Part of a small language model's weights.
Size: 2 heads of 96, vocabulary 2048.
Architecture: RMSNorm before each block, rotary positions, no biases in attention or MLP, untied embeddings, normalized queries and keys.
Training: a variant of SOAP for these matrices, 3045 steps.
Each number is 128 + 32 x the weight over its row's rms, rounded and kept within 0 to 255. Layers, rows and columns count from 0. The size above them is the row's rms in percent of the matrix's.

# layer 5 attention value, 192x192, rms 0.0461, rows 146-163, columns 0-191
size [ 68  69  77  71  71  71  78  70  74  72  79  67  66  69  74  71  66  64]
[[181 104 100 119  95 111 115 100  96 164  81 117 116 146 129 102 116 132 159 111 119 125 114 103 127 164 123 168 102 117 113 152 116 146 152 127  93 112 129 147 169 159 124 124 114 125 130 169 125 122 101 168 132 121  50 136 110 151  83  43 156 125 162 134 121 101 158 153 149  56 133  75 134 162 165 147  57 143 163 125 174 147  69  96 211  61  92 124 148  99 132 169 195 124  90 140 149 138 102  89 148 170  86 129 112  61 170 123 100 149 146  93 161 139 104  54 124  82 147 130 135  69 126 106 155 110 168 102 193 157 198 101 158 146  85 100  92  93 106  94 117  74  93 163 114 139 154 163 122  88 136 144 166 147 132 153  84 121 171 126 108 201 192  77 122  96 168 165 170 139 122 134 133 156  78 139 150 149 110 115 154  94 172 135 174 152 143 113 137 148 135 167]
 [134 163 141 120 127 108 140  79 102 171 185 175 113  82 110 145 158 116 135 152 116 154 145  85 115 109  86 155 117 106 157 124 141 143 143 117 116  64 162 137 100 142 118  84 150 107 168  68 156 164 149 163 152 147 134 212 136 190 109 112 158 167 176 121  87 155 114  91 214  83 160 102 120 150 171 147 120  95  93 145  86 127 148 140 148 116 107 138 148 134 139 142 120 110 178 107 130 140 144  97 125 152  44 133 142  79  74 147 167 111 162 134 140 111 150 141 141 176 143  34 141 190 101  87 153 133 116 135 127 141 102 117 133  91 163 141  86  78 129  59 132  96 131 147 189 132 153  64  84 110 128 135  99  90 143 159  92 151  92 108 103  96 150 142 194 110 129  78  74  85 202 135 139 126 144 119 123 105 119 114 122 152  78 103 139 119 185 186 136  55 123 162]
 [120  99 143 159 104 152 160 165 219 105 109 119 103  65 165 153 143  98 179 135 152 176 112 163 117 129 135 138 126 153 160 138 166 141 173  48 142 105 123 113 114  92 113 186 117 206 120 146 112 103 113 103 156 147  96 147  39 116 171 136 169 159 152 171 154 126 134 148 105  98  79 154 144 199  81  81 107 149 141 130  93 129 146 142 153 159 159  96 154 146  95 100 153 138  59 178 167 127 170 173 152 112 120 113 122  93 123 184  86  99  95 120 111 140  90 114 133 106 125 123  89 144 154 137 124 148 127 191  97 115 218 104 124 126 140 134 136 151 138 117 167  94 128 134  98 153  94  67 108 142 125 127 158  78 150  82  92 105 106 132 109  71 146  83 144 103 103 131  55 190  82 118 120 134 127 107  90 106 185 122 125  52 142 130 116 144  93 134 144 157 189 136]
 [108 112 123  97 145  92 101 142 150  97 134 140 157  99 159 173 134 104 118 105 161 126 172 192 108  98  84 151 127 172  96 154  73 145 131 187 135 141 205 176 103 157  83 126 128 124 181 135  82  74 149 104 104 157 120 148 190 169 135 140 116  92 167  77 123 132  56 116 106  96 197 161 102 171 118  72 175 150 114 135 160 108 156 131 133 137 143 200 159 165 207 125 152 172 160 116 143 143 152 128 132 131 119 140 125 175 119 109 114  97  75 140 200 152 100 173 114 134 133 183 180 182  59 132 184 138  91 122 151 124 100 107 176 134 112 110 137 128 151 137 113 167 140  99  87 160 114 119 152  98  86 161 108 136 244  98  99 150 138 127  89  93 108 129 125 113 128  88 143 133 143 144  90  99 137 123  96  99 109 125 151  58 152 143 148 134 161 150 142 179 126 110]
 [152 149 141 181 118  91 131 138 116 138 119  75 129 121 114 137 174 114 140 131 114 130  96 182 152  80 181  87 114 171 140 123 109 120  98  78 134 113 130 118 136  99 100  98 146 151 122 171 149 181 126 112 106 122 117  37 151  92 126 139  81 118 158 126  26 147 123  80 136 125 124 116 151 113 112 165 128 191 153  91 111 128 102 144 107 193  70 104 137 103 100 131 142  99 124 124 121  63 141 105 124 113 140 138 132 147 124  89 156 169 118 148  78  36  75 160 107 160 154 200  92 118 131 115  97 116 116  99 103 126 104 205 185 141 118 168  71 116 108 175 116 164 105 127 153 106 148  93 156 119 186 123  70 115 136 121 167 115 137  80 117 167 113  68  71 104 168 123  92 150 158 132 105  85 157 168 115 151 160  61 110 172 189 187 123 161 173 131 127 131 116 173]
 [137 114 124 102 137  35 143 156 117  97 110 119 125  85 128  60 159 167  83 101 161  91 183 122 130 126 126  81  84 207 137 158 133 134 117 115 117 109 123 139 135  72  88 154 138  97  64 150 118 103 176 148 108 172 167 149 168 143 121 152  49  95 159 120 118 113 171 136 113 101 148 126 168 155 118 157 178  75 150 100 172  87 103  79 115  87 115 150 123 134 132 122 147  75 172 148 143 141 132 104 122  85 131  93 119 133 112 173 122 154 158 132 181 102 154 179 100 148  66 164 136 137 156 192 128 109 200 150  72 133 105 143 158 151  99 109 174 112 111 102 170 133 141 109 188  67  76  80 141  70 143 141 103 116 119 198 137 118 114 176 120 138 152 102 136 118 116 112 123 144 112  85 140 111 164 104 117 115 140 163 121 171 141  52 112 111 151 171  90  91 200 101]
 [181 176 141 162 133  85 100 114 104 147 114 130  98 146 130  81 210 121 127 149 182 105 179  88 110 112 138 135 102 131 146 156 124 148 179 162 138 142 118 145 107 131  51 145 107 139 133 153 113  62 197 135  82 161  87 118 207 103 121  95  93 143 163 121 122 135 138 157 131 148  97 116  90 130 152  99 115 122 134 115 127 129 122  75 162 106 122 105 134 157 186 160 133 165 126 151 179  54 111  77 176 100 185 120 135 137  83 125 148 160 168 112 150 124 135 146 123  73 174 126 136 189  97 175 108 114 135 141  86 121 137  96 149 121 119 108 154 159 174 121 141  88 100 126 239  95 112 168 136 219 148 162 139 135 116 107 138 175  97 139 112 130 153  66 133 125 118 150 120  64 180 128  80 171 145 192 125  84 159  96  99 150 173 105 140 149 174  97 126 136 110  97]
 [178 147 125 126 144 132  91 107 141 139 109  88 147 106 134  57 146 163  88  75  65 127 169 135  76  99 131 153 118 144  99 177 157 104  87  98 160 150 134 115 120 102 119 113 112 149 130 127 154  66 171  91 151 149 135  86 125 134 139 153 100  96 128 154 138 158 198 109 164 173 149 134 171  88  89 168 118 113 161 134 156 144 132 138 113 164  99 129 113 111 132 120 131 140  78 145 142 178 136 129 153  87  85 216 141 137 122 119 145 182 133 136 132 101 156 131 131 138 141  71 208  95 151 159 182 161 146 122 101 111  70 177  75  72  94  72 128 151 113 153 182 109 166  89 119 127 164 136 167 141 117 174 105 125 121 121  64 162 152 123 117 128  86  45 134 158 189 124 119 155 144  80  89 146 105 162 108 207  74 171 134 116 111 125  75 127  87 140 153 154  56  92]
 [114 133 148 119  95  93 166 108 151 113 134 162 116 141 105 164 114 159 114 128 113 123 145  74  46 124  84 105  95 130  81 141 144 107 170 166 144 108 119 126 112 194 124 122 169 135 175 153 116 103 117  97 161  93 102 104 125 107 160 156 105  58  97 102 157 145 137 110 118  88 101 176 100 161 122 160 125 126 143 138 103  85 146 141 110 170 188 120 154 148 110  60 156 113  91  85 117 124 108 122 130 221 165 181 133 106 125  81 113 111  96 112 102 182  94 154 174 100  55 165 160 187 110 145 164 164 129 126 165  98  96 102 103 140 111 130 163 130 179  76 176 111 139 104  64  99 208 113 117 145 110 165 109 116 107 110  73  75 165  99 110 101 103 143 101 102 157  99  39 172 134 142 128  94 155 170  76 134 148 175 119 128 145  95 105 113 137 100 167 164 100 191]
 [150  99 143  55 140 146  93 140 118 134 169 133 134 152 147 129 166 124 129 159 149  95 131 145 125 141  58  73 152  81 108 111 120 145 119 162 102 103  89 108 142 145 148 136 127 127 125 117 125 112 154 159 189 135 136 105 154 118 135  90  89 146 155 135 116 146 167 154 119 109  89 141 199 142 161 151 217 155 128  97 165 136 115 123 139 115 103 159  68  70 115 146 151 149 163 141 143  78 194  88 145  49 102 186 165  94 182 167 136 158 131 180  81 142 121 134 129 136 104 171 151 137 128 128 114 113 120 164 139  91  78 103 145 187  91 134 124 119 168 188  99 147 104  88 131 183 121  87 117 124  90  92  65 156  56 118 136 136  89 102  63 178 118 167 173 131 106 142 154 117 112 119 194 159 111 129 151  80  94 181 100  85 122 118 162 173  38 123 111 113  96 170]
 [140 156 144 113  68  77  72 115 184 165 137 126 151 147 134  96 157 163 158 119 136 150 138 174 118 141 149 154 147  94 125  70 128 182 225 112 128 124 104  65 150 160 104 156  99 143 146 148  78 113 134 138 144 141 146 148  41 134 107 151 114 142 161 174 136 103 131 176 115 177  95 158 139 122 136 115 149 114 138 153 144 102 129  98 139 106  42  88 189 133 145 107 153 144 150 141 133 128  93 143  70  57 129 153 126 181  55 134 140 180 148 110 135  85 145  72  80 146 149 105 124 124 103 105  77  68 128 111 110 106 212 159 117  79 111  77 115 156 137 161 152  91  94 134 136  98 129 136 144 126 107 116 149 100 211 146 135 195 171 149 159 123 128 174 133 169 124 120 164  95 124 121 122  67  91 149 173 106 137 176 169 175 147 166 104 168 138 104 114 131 120 114]
 [124 154  70 110 124 114  28 124 159 123 135  98 133 164 158 131 154 162  97  98 150  88 159 132 104 109 129 161  99 173 123 117 173 165 123 147 150 138 147 145 188 152 109 109  66  91 162  95 204 144 189 103 166  80 131 152 158 100 135 130 118 147 105  72 112 166  82 121 147 144 136  96  77 164 111 143  46 103  82 106 119 142 121 140 141 136 156 118 124 144 115 169 159 131 163 141 156 140 151  71 158 161 123 113 172 123 109 132 176 101 192  65 198 138 148 144 130 205 131 153 115 176 191 163 142 159 107 139 157  40 133 162 142 150 121 101 133 110 138  94 124 124 147 189 176  77 155 137 142 156 139 144 119 132 122  84 110 173 168 162 185 129 105 171 112 167 133 143 163 180 112 166  98 139 130 158 119 150 145 119  82 108  98 180 125 161 192 149 121 108 103 121]
 [122 154 103  92 144 120  94 114  78 127  91 168 110 159 116  93 135 122 183 118 138 111  97 134 138 132  94  92  98 106 159 107 118 130 159 176 122 121  86  99  94 115 130 120 131 155 118  84 195 118 135 132 144  99  97 160 108 207  76  70 116 146  93  96  87 160 109 122 144 107  80  48  70 146  69 108 113 164 102 175 127  83 119 122 158 109 190 122 163 140 184  82  86 163 106 190 118 155 117 122 107 136 107 139 155 163 151 115 168 114 102 120 116 159  82 139 143 171 169  65 144 174  95 136 225 147 154 161 107 151 107 139 126 108 154  81 154 186  74 111  72 131 156 168 134 102  87 109 180 149 135 154 122 193 132 173 134 102 140 153 103 158 123 124 135 123 162 121 168 143 131 169 146  63 142 125  97 104  90  97 178 111 167  68 155 179 140 128 133 111 169  95]
 [125 101  94 149  92 122 190 131 164 161 165 179 162 163 126 181 130 147 142 136 118  78  99 165 130 117 120 119  96 116 172  89  98  95 113 159 156 112 117 116 178  55 191 129 128 156 109 159 145 164 161 154 209 155 179 127 169 156 136 102 123  50 127 171 111 100 121 136 104  93 143 126 141 212 101 133 147 102 135 128 139 158 195 165 117 120 137 102 140 101  86 124 123  81 122 160 174 107 162 118 156  53 145 134 188 152 172 123 136 125  85 157 130 138 140  99 140  91 110 136  97 164 118 102  94 170  98  95 148 109 106  80  98 131 139 119  83 134 123  97 147 136  51 125 133 120 134 120 182 136 131 140  91  56 172  87 155  76  34 146 168 123 156 126 129 156 108 155 103  63 156 102 122 115  96 161 157 154 158 168 101 152 189 139 135 118 109 173 164  95 100 117]
 [138 117  93 100 126 118  37 162 174 149  89 148  78 126 119  89  97 147 108 158 124 131 118 117 103 174 104 109 108 141 197 158 131 145 124 141 117 139 108 112 101  92  76 119 134 145  82 102 125 180 145 171 159 132  52  91 199  42 136 105 118  69 128  93  65 153 138 125 150 140 117 186 144 126 112 103 126 177 143  63 151 157  47 112 144  97 152  80 134 123 139 108 118 117  90 103 162 118 167 188 124 143 133 145  96  73 154 111 136 138 148  70  94 144 142 111 109 162 176 170 130 130 148 150 112 116 107 138 144  98 150 170 197 138 170 193  83 117 168 144 165  63 127 106 121 137 132 127 143  94 160 130 101  69 185 156 146 167 122  95  94 116 122 143  81  86  70 126  70 124 107 114 100 105 135 109 127 140 112 119  98  88  81 131 178 136 151 143  81 116 164  91]
 [107 132 103 139 148  91 145 132  97 178 137 141 171 102 113 149 114 151 101  89 132 181 128  88 106 148 103  79 135 108 115 102 167 114  86  88 130 205 130 179 129 131 114 132 111  75 140  93 154  81 120 179 123 121 141  78 109 150 115 104 134 143 157  33 158 128 161 135 102 143  88  79 121 115 150 160 121 128  79 176  96 146 129 220 135  87  93  89  59 142 136 148 115  40 114 115 158 115 120  99  88 129 131 127 116 150 138  97  83  77 145   8 122 138  74 150 127 107 163 150 154  99 123 125  69  97  79 163 153  88 139  78 160 129 108  85 105 134  81 132 120 158  82 129  71 169 149 177 137 158  85 113 147 146 104  82 111  76 146 132  76 144 137 129 127 142  80 123 139 118  59 122  82 126 102 147 133 158 130  73 101 156 106 161 136 117 113 111 131 151 126 129]
 [132 139 138 181  73 134 126 112  98  99 128  85 124 146  78 112  99  79  92 122 109 120 105  85 121 136 116 175 123 100 148  80 111 178 100 146 161  78  94 166 150 108 156 115 121  85 135 129  85 162 133 137 131  23  61 111  62 178 137 131 152 127 120 133 125 128 169 141 119  75 121  96 131 119 183 124  93 116 124 165 165 147 157  99  60 142 152 178  85 128  66 165  80  85 156 110  98 116 136  94 161 178 123 114 123 127 145 176 191 152 110  81 117 111 184 104 101 136  95 122 179 188 152 121 171 148 124  85 133 180 131 124 112  97  64 148 124 151  92 135 140 150 119  94  72  84 166 139 143 128 121 147 127 108 170 132 169 107 127 104 116 112 177 106 135 149 132  47 164 137 173  70  90 138  84 177 109 107 130  97 158 133  69 136  87 100 161 132 100  79  99 111]
 [123 159 141 125 176  91 149 112 173  77 147 142 124 132 106 139  67  91 164 108 121 141 128 144 135  93 134 147 110 120 151  95 160 143 124  87 142 153  69 126 197 151 168  84 129 127 149 150 128 233  91 112 137 169 161 112 107 119 127 119 153 110 153 132 121  75 146 181  81 129 127 100 149 138 153 160 112 151 119 143 165 145 108  86 131 153 119  63 101 179 129 111 158  97 130 114 173 155  91 176 156 112 120 114  71  83 118 100  83 176 151 113  13 132  89  81 130 167 161 128 157  76 143  86 138 143 152 133 193 159 118 134 153 127  99 145 127  69  62 156 165 124 101 104 164 117 130 109 128 109 199 122 132  98  71 110 116 109 117  80  90 116 159 121 131  58 187 135 166  95 117 143 149  95 221 138 122 114 135 132 119 123  89 127 121  94 180 154 115 175 136  86]]
# layer 5 attention output (transposed), 192x192, rms 0.0575, rows 146-163, columns 0-191
size [ 73  70  78  72  74  75  79  76  79  77  79  71  69  76  73  74  73  67]
[[ 96 119 126 205 170 132 126 133 114  99  69 136 129 141 104 105  37 159 140  65 139 160  99 159 146  91 183  80  71  67 117 146 144  97  79 140 137 117 170 126 197  99  84 137 135 122 134 131 146 126 141 125 101 115  90 183 154 104 129  97 131 124 106 151 107 123 133 160  87 137 146 204 118  92 173 124 114 127 219 206 128 143 161 115 142 171 113 134 130 136 141 135 183 142 106 170 118 139 151 107 143 111 141 148 105  77 142 157 125  90 130 140 181 145 112  99 166 139 129 164 133 154  93 196  98 146 129 229 110 101  85 151  76 145 133 148  93 168 109 184 126 134 107 146  82 137 137 153  99 175 149 132 137  97 130 165 131 126 127 151 117 108 166  76 119  99 150 116 173 144 153  75  68 118  54 140 128 114  66 106 175 101 106 102 142 184 125 116 157 140  98 130]
 [ 79 111  88 133 206 150 152 119 126  78 112 145 108 169 129 168 155 147 187 151 114 143  93 128 112 140  88 176 163 124 134 162 106 142 146 119 154 126 167  72  87 119 110 115 153 103  71  79 145 193 131 127 181 133 147 140 130 153 176 121 108 132 170 106  87 142 107 161 113  71 120  99 137  93 100 146 166 132 115 146 106 190 105 177 134  86 100  73 137 137 111 167 146  84 123  80  84 123 114 116 156 102  68 179 179 150 147  99  88  45 122  61 180 126  78 165 151  87 195 104 150  61 101 120 135 127 137 115 121 167  89 115 146 116 121 124 134 138 114 114 152 132 149 181 123 102 174 142 176 121 172 161  98 107 129 132  87 109 143 112 109 183 168 176 176  82 149 121 152 137 169 134 114 142 131 105 174 167 134 191  69 126 152 109  84 142 136 126 106 203 133 155]
 [171 120 105 119 144 125 163 131 145 166  85 145 104 108 167 140 121 152 162 167  88 173 145 153 118  98 175 148 148 109 148 111 167 121  59  74 119 152 163 114 145 105 130 114  48 113 142  52 126 122  57 150 154 180 122 135  88 142 105 165  90 106 129 176 162  99  94 135 135  96 146 151 136 203  73 127 166 132 109 171  90  95 114  65 118 149 145 201 114 195  87 135 107 132  97 120 145 118 132 117 125 166 121  82 119 165 153 174 170 129  67 138 155  98 169 115 102 148 146 151 107 194 126 136 103 154 127 166  53 177 133 126 117 115 134 156 122 129 120 119 108 112 174 143 111 167 181 110 197 163 127 130 113 128 105 103 163 151 139 114 105 119  30 106 125 133  85  87 139 144 113 208 150 154 108 180  91  57 134 117  92 134 163 107 123 180 142  97 127 137 143 109]
 [120 115 106  26 176 110 123 142 151 157 129 166 113 146 146 152 168  80 161 102 109 170 185 173 149 131 114 148 146 101 117 163  60  84  95 179 164 122 101 155 104 143 114 150 158 133 229  85 108 120 199 121 130 128 136 103 161 126 178 164 143 149 144 129  50 108 152  94  79 144 112 131 131 117  91 123 126  81 145 115  73  94  87 135 150 113 132 105  59 151 122 138 146 156 133 122 131 112  80 140 142 103 116 151 199 150 115  70  99 142 123 121 171 172 138 138 108 156 113  86 162 110 104 131 141 150 101 101  98 146 211  74 132 118 148 159 124 111 103 143  96  74 142 162 154 146 150 142  81 140 144 111 125 102 151 124 145  41 118  52 150 168 107 167 139 162 153 137  84 112  70 162 150 118 106 166 155 132 136 133 140 166 169 168 160 160 139  63 107 121 101 148]
 [132 152 166 116  77 169  50 158 186 152 126 121 120 149 202  83 146  89  80 173 150 196  88 112 122 138 136 126 108 133 133 131 135 127 168  87 142 140 120 139  92 126 114 142 158 185  98 114 105 150 132  86 130  63 129 178 143  98 140 152 159 120 110 150  95 132 156  87 153 161 156 139 124 125 118 154 175 155 145 137 139 105 163 149 135  83 167 124  73  77 132  71 140 150 121 111 129 129 123 172 113  88 152 105 104 148 103 164 106 155 148 167 110 162 116 108 144 111 136 174 151 143 122  94 119 187 138 105 194  67 171 144  99  91 157  97 119 141 133 138 167 202 129  85 142 122 105 139 195  98  69 160 120  54 112 149 135 125  94 108  95  98  42 143 100  93 150 111 180 117 128 121 117 101 135  51 113 186 145 133  94 123 127 174  97 197 143  99 128  45 136 124]
 [114  92 114 155 156 117  89 154 148 172 150 148 132 136 155 138 143  79 155 114 120 135 191 137 127 121 132 148 140 143 131 204  60  94 135 166 118 134 118  84  78 164 149 103 128  74 116  69 168  53 156 147 106 162 139 152 163 101  89 142 107 160 155 113 155 192 107 110 115  70  77 143 111 184 139  85 170 144 142 105 183 127 124 151 178 112  90 195 145 124  82  95 116 160 112 143  90 132  62  90 127 146 158 140 135 193  70 136 136 158 131 165 103  87  97 220 146 149 149 122 137 131 186 170 121 120 110  91 205 131 142 129 103  80 104 150 125 140 130 117 175 177 140 164  71  65 116 124 191  89 174 125 112 136 147 135 178 189 138  97 137 112 148 145 110 120  66 113 147 149 125  95 115  77  89 130 108 135 148 145 156 171 112 156 138 140 112 133 158 119 162 137]
 [ 76 159 111 123 136  51 121  76 175 145 130 199  85 108 155  71 143 147 114  51  91 109 129 114 141 124 160 102  93 131 139 108  88  68 106 118  99 134 169  78  88 180 125 124 212  99  93 130 121 111 166  89  95 160  89 109 119 128 105 150  94 150  68  86 153 114 153 139 130 166 154  80 179 151 137 130 181 163 100 150 109 146 168 147 145 110  93 166 130 103 136 163 104 102 126  97  99 113  70 112 122  91 145 182 188  94 135 147 150 134 122 157 141  95 110 132 101 172 146 122 119 142 163  89 114 149 125 176 160 101 123  51 123  89  91 144 158 171 171  72 226 172 119 143 169  92 120 149  98 132 122 120 111 116 109 119 144 174  97 114 148 111 137 120 118 156 176 102 132 127 122 145 111  98  99 114 115 179 150 104 104 109 124 133 132 148 133 136 225 129  82  66]
 [ 87 142 142 157  91 139  83  92 136 157  96 154 162 112 142  95  69 128 113 171  73 144 128 159  62 130 115  99 120 104 144 130 148 164  84  99 161  95 174 112 104  82 153  84  91 159 156 160  80 117  93  80 134  97 177 155 147  99 150 145 157 111 149 155 122 133 147  68 121 125  98  83 105 103 108  92 137 133  79 103 136 124 157 170 107 157  39 123  78 160 129 150 113  99 118 121 160 164  94 136 154 143 118 108  87 133 118  55  96 112 142 100 117  66 138 149 178 109  62 187 100 114 141 187 134  59 140  76 151  94 131  70 123  99 107 160 163 122  82  96 150 111 145 128 102 116 169  66  66 155 109 129 126  66 160 147 189 137 128 107 126 141 121 135  97 111 141 147 124  89 101 165 104 100 178 134 140 117 148 158 124 114  76 148 118 166 144  86 224  89 135 134]
 [122 148 120 135  70 122  61  74 156 120  77 185 100 104  86 105 117 133 146 158 167 159 177  76 122 158 123 180 134 145 154 131 118 113 125 115 115 124 109 162  94 114 105 125 118 169 152  97  66 142 124 136  63 141 143 144 155 111 129 115 131  78 133 122 177  88 157 119 143 151 129 154  56 165  96 136 101 103 136 107  74 202 104 128 130 166 132 112 114 134 115 172 142 109 169 119  87 188 164 147 102 155 114  95 147  98  48 123 120 148 117  87 186 135 193 121 108  98 184 140 135 137 122 154 110  98 190  94  71  93 152 101 105 119 173 163 121 108 176 160 150  70 149 121  69 132 112 165  45 132 153 158  97  93 144 117 116 127 149 150  66 138 113 192 123 142 119 136 120 122 143 163 108 148 109 167 128  82 152 159 125 141 191 144 152  34 147 122 151  88  72 145]
 [119 113 123  67  98 121 149 169 113  69 144  70 157 161  71 149 112 143  69 164  52  84 127 109 155 146 117 131 108 121 121 161 112 146 133 105 146  86 137 160 146  66 132 166 120 157 124 146 132 137 146 127 126 165 112 132 147 117  82 151 191 140 177 115  95  93 116 127 155 117 113 108 141  77 149 101 179 115 148 108 218 118 128 181 147  92 128 119 161 115  39 120  78 158  73 148 135 165 183  98 150 109 113  91 192 114 135 206 144 183 100 134 125  85 163  81 117 142 170 145 116 114 120 122 156  74  91 167 177 122 180 119 156 134 109 155  93 102 191 138 105 127 113 147 144  53  85 126  82 162 140  77 109 115  87 145 127  73 141 111 100 128  81 200 105 165 138 159 147 146 153  98 113 144 122 150 164 122 114 175 167 117 108 133 182 156 102 127 129  88 126 129]
 [ 65 135 113 122 145  84 131 162 133 168 177 124 139 165 152  89 166 122 131 166  62  95  58 159 171 128 167 161 192 144  70 179 138 141  98 102  94 156 173 150 157 159 138 122 143 127 166 168 139  93 159 131 121 140 147 130 115 160 161  79 148 118 152  90 125 111 123 124  99 162 167 131 106 123 119  64  78 119 153  97 180  96 138 115 155 124 129 180 172 111 136  87 134 100 106 116 125 101 132 166  40 136 144 138  71 146 163 126 205 126 134 149 143  64  97  92 117 149 109 174 109  78  99 118 159 143 127 185 165 192 146 100  95 112 107 142 104 122 104  68  88 159 167 166 157 154 154 109 123 122  73 146 161 111 123 159 146 162 128 142 169 124 128 142  55 148 147  74 144 105 118 173  72  97 130 161 137 137 111 117  86 129 145  98  68  70 159 166 178 136  90 158]
 [ 25 156 140  82 183  90 114 141 199  85 174 117 114 209 164 145 159 103 116  99  89 125 158 122 162 119  90 114  87 120 118 164 145 133 142  81 121 100  88 107  86 161  90  55 148 104 173 139 171 160 103 143 165 140  97 121 153  92 163 160 120 112 134 129 146 114 150 156 139  89  72 139 110 139 177 181 134 141 143 157  82 148 151 147 207 161 129 137 110  56 148 168 149 124 162 108 165 161 104 126 118  86 121 156 139 130 143  93 124 133 128  95 140 146 151 131 165 130 109  95 120 130 167 133 189 153 156 143 176 108 129 111  66 165 117 121 158  84 118 117 178 158  91 152 137 163 134  60 128 149 185 145 169 156 163 171 100  78  96 186 113 141 100 154 158 136 117 142 148 141 141 154  95 113 168  75  84 151 162 103 117 163 130 149  93  85 120 202 176 130 111 129]
 [ 97  88  75 114 213 104  96 104  53 136  70  96 117 146 146 144 111 116 192 181  97  99 105 158 191  94 121 141 121 211 176 143 131  62 118 170 169  99 117 137 149 137 109  97 157 121 125 158 133 118 126 184 152  90 145  86 132 181  99 115 119 136 120 129  54 143 148  88 109  95 150 158 170 153 223 182 169 106 144 129  81 111 139  68 146 174 161 114  87 105 160 158 107  73 135 170  75 163  67  76  92 109 177 140 151  95 103  93 147  65 127 104 132 130 156 147 136 137 147 117 149 102 141  95 102 101 115 173 150 121 149  88 122 180 149 163  94 127 120 138 138  73 117  99 156 119 111  98 134 111 139  91 103 123 166 146 110 111  66 121 163 145 144 117 117 147 117 156 138 195 175 130 125 141 125 170 116 120 109 135 111  95 144 110 113 137 113 131 145  95 125  66]
 [ 81 131 138 129  87 165 129 141  83 116  78 147 100 139 164 132 170 153  77  88 136 137 172 138 136 189 141 130 156  85 123 155 158 195 147 146  51 164 133 141 156 140 109 100 147 118 156 136 130 161  86 117 150 154 131 173 116 162 132 122 119  92 161 187 114 131 194  92 106 109 184 152 104 189 169 186 126 163  98  77 209 149 173 137 130  64 131  95 181  99  42 112 134 124 109 134 125  86 119 150 163  67 113 127 140 132 115 186 114 113 112  67 126  97 128  67 144  69 127  98 132 100  99 116 119 119  91 115 136 130 148 151 106 114 110 196 176 136 155 144 119 149 178 127 126 142  97 126 151  93 124 113 111 177  93 125 152  54 180 128 100  92 127 143 100 117 125 156 108  99 114  87 148 146 181 146 104  98 157 148 108 135 185 109 103 202  90 133 139  92  82 103]
 [140  82 129 144 124 170  85 142 174  75 123  96 127 149  97  64 153 162  83 120 136 138 105 145 111  99  97 123 124 142 148  95  74  81 147 149 112  81 147 143  96 128 196  49 136 117 116  91 106 147 125 152  81 159 107  76 171  95 108 130 173 162 118 105 162 108 105 108 127 113 125 190 121  79 117 122 164 163 192 157 154 121 143 125 132 107 112 164 131 115 106 139 170 142 141 135 108 152 141 133 101  86 145 119 166 114 193 159 135 131 131 121 112 140 132 146 140  65 118 204  68 130 129 152 113 195  98 132 145  76 205 214  74 139 161 181 137 191 118 133 148 119 125 131 117 147 119  89 140 166 116 142 111 122 118 192  85 126 135 165 127 131  79 133 100 145  56 134  91 165  94 162 125 109 122  60  75 197 151 106  94 112 114 104 112  81  87 119 117 193 109 113]
 [141 141  84 158 170 153 121 136 124 104 119 126 158 118  77 147 131  74 109  94 110 163 123  27 113 141 169  75 149 136  95 121 126 178 145 111 224 134 140 194 110 130 189 162 137 134 165 112 126 150  93 129  87  63 149 125 124 123 110  90 164  99  51  92 137 122  80 137 119 127 137 107 109 109 197 140 109  95 103 142 105 149  94  97 118 114  86 100 122  87 182 141 113 132  93 119 141 123 124 149 185  94 144 137  84 105 124 146 125 147 108 130 103  89 140  43 143 164 204 103 151 119  86 129 134 144 140 114 136 133 119 117  74 172  73 160 149 150 114 107 119 123 142 110 112 148 132  73 131 197 125 140 181 214 100 132 119 127 168 115 135 143 145  94 161 136 106 143  86 101  46 142 102 146 101 116  65 166 105  63 109 116 117 155 192 144 131 113 140 119 137  65]
 [ 78 156 101 146 145 130 109 101 120 156 124 137  74 117 152 116 108 112 144 155 106 146 114  84 145 150 146 134 121  48 139 163  68 143 131 145 109 122 122 152 170 144 142 127  76 127  56 103 111 125 130 133 176 173 138 107 125 108 161 115 169  84 161 153  80 176 182 188 165 104 149 123 104 128 134 102 152  62 131 166 160  84 184 118 104 110  83 104 181  90 144 134 106 121 168 160 143 139 147 195 165 132 123 136 148 119 125 105 125  72 152 102 104 160 129 135 101 132 120  70 104 108 102 113  88  72 192  98  92  62  82 161 128 104 110  39 107 162 139 174 143 130 104 189 124 152 150 180 152 144 109 192 122  53 107 141 116 102 119 198 199 117 158 157 141 113 126 105 114 105 174 168 159 140 185 138  88  90 115 104 120 126 129 124 156  76 145 141  90  89 116  92]
 [143 168 131 170 108 229 156 137  99 109 144 116 107 145 200 126 136 134 133 185 178 139  92 107  76  65 145 159 119 151  69 109 135 105 110 148 149 107 130  46 102 125 139 147 125 114 117 154 125 141 163 161 124 115 151 124 109 141 160  47 155  93 150 108 117 117 120 149  49 104  81 105  42 141 110  78 124 192 151 105 143 154 105  88 134 119 177  96 108 160  99  78 144 134 108  87 147 160 161 157 136  98 159 111 112 168 199 175 150 136 187 175 153 148 101 117 122  92 152 166 153 148 145 124  69 167 131 127 191 103 110 116  89  95 127 140 103 141 145 207 139 147 135  87  90 154 159 177  96 208 143 133 158 118 112  97 144 130 148 145 122 132 183 131 153  85 126 161 136 160 143 152 123 126 136 147 130  66 116 157 129 148 150 171 120 156  88 154 135 142  96  84]]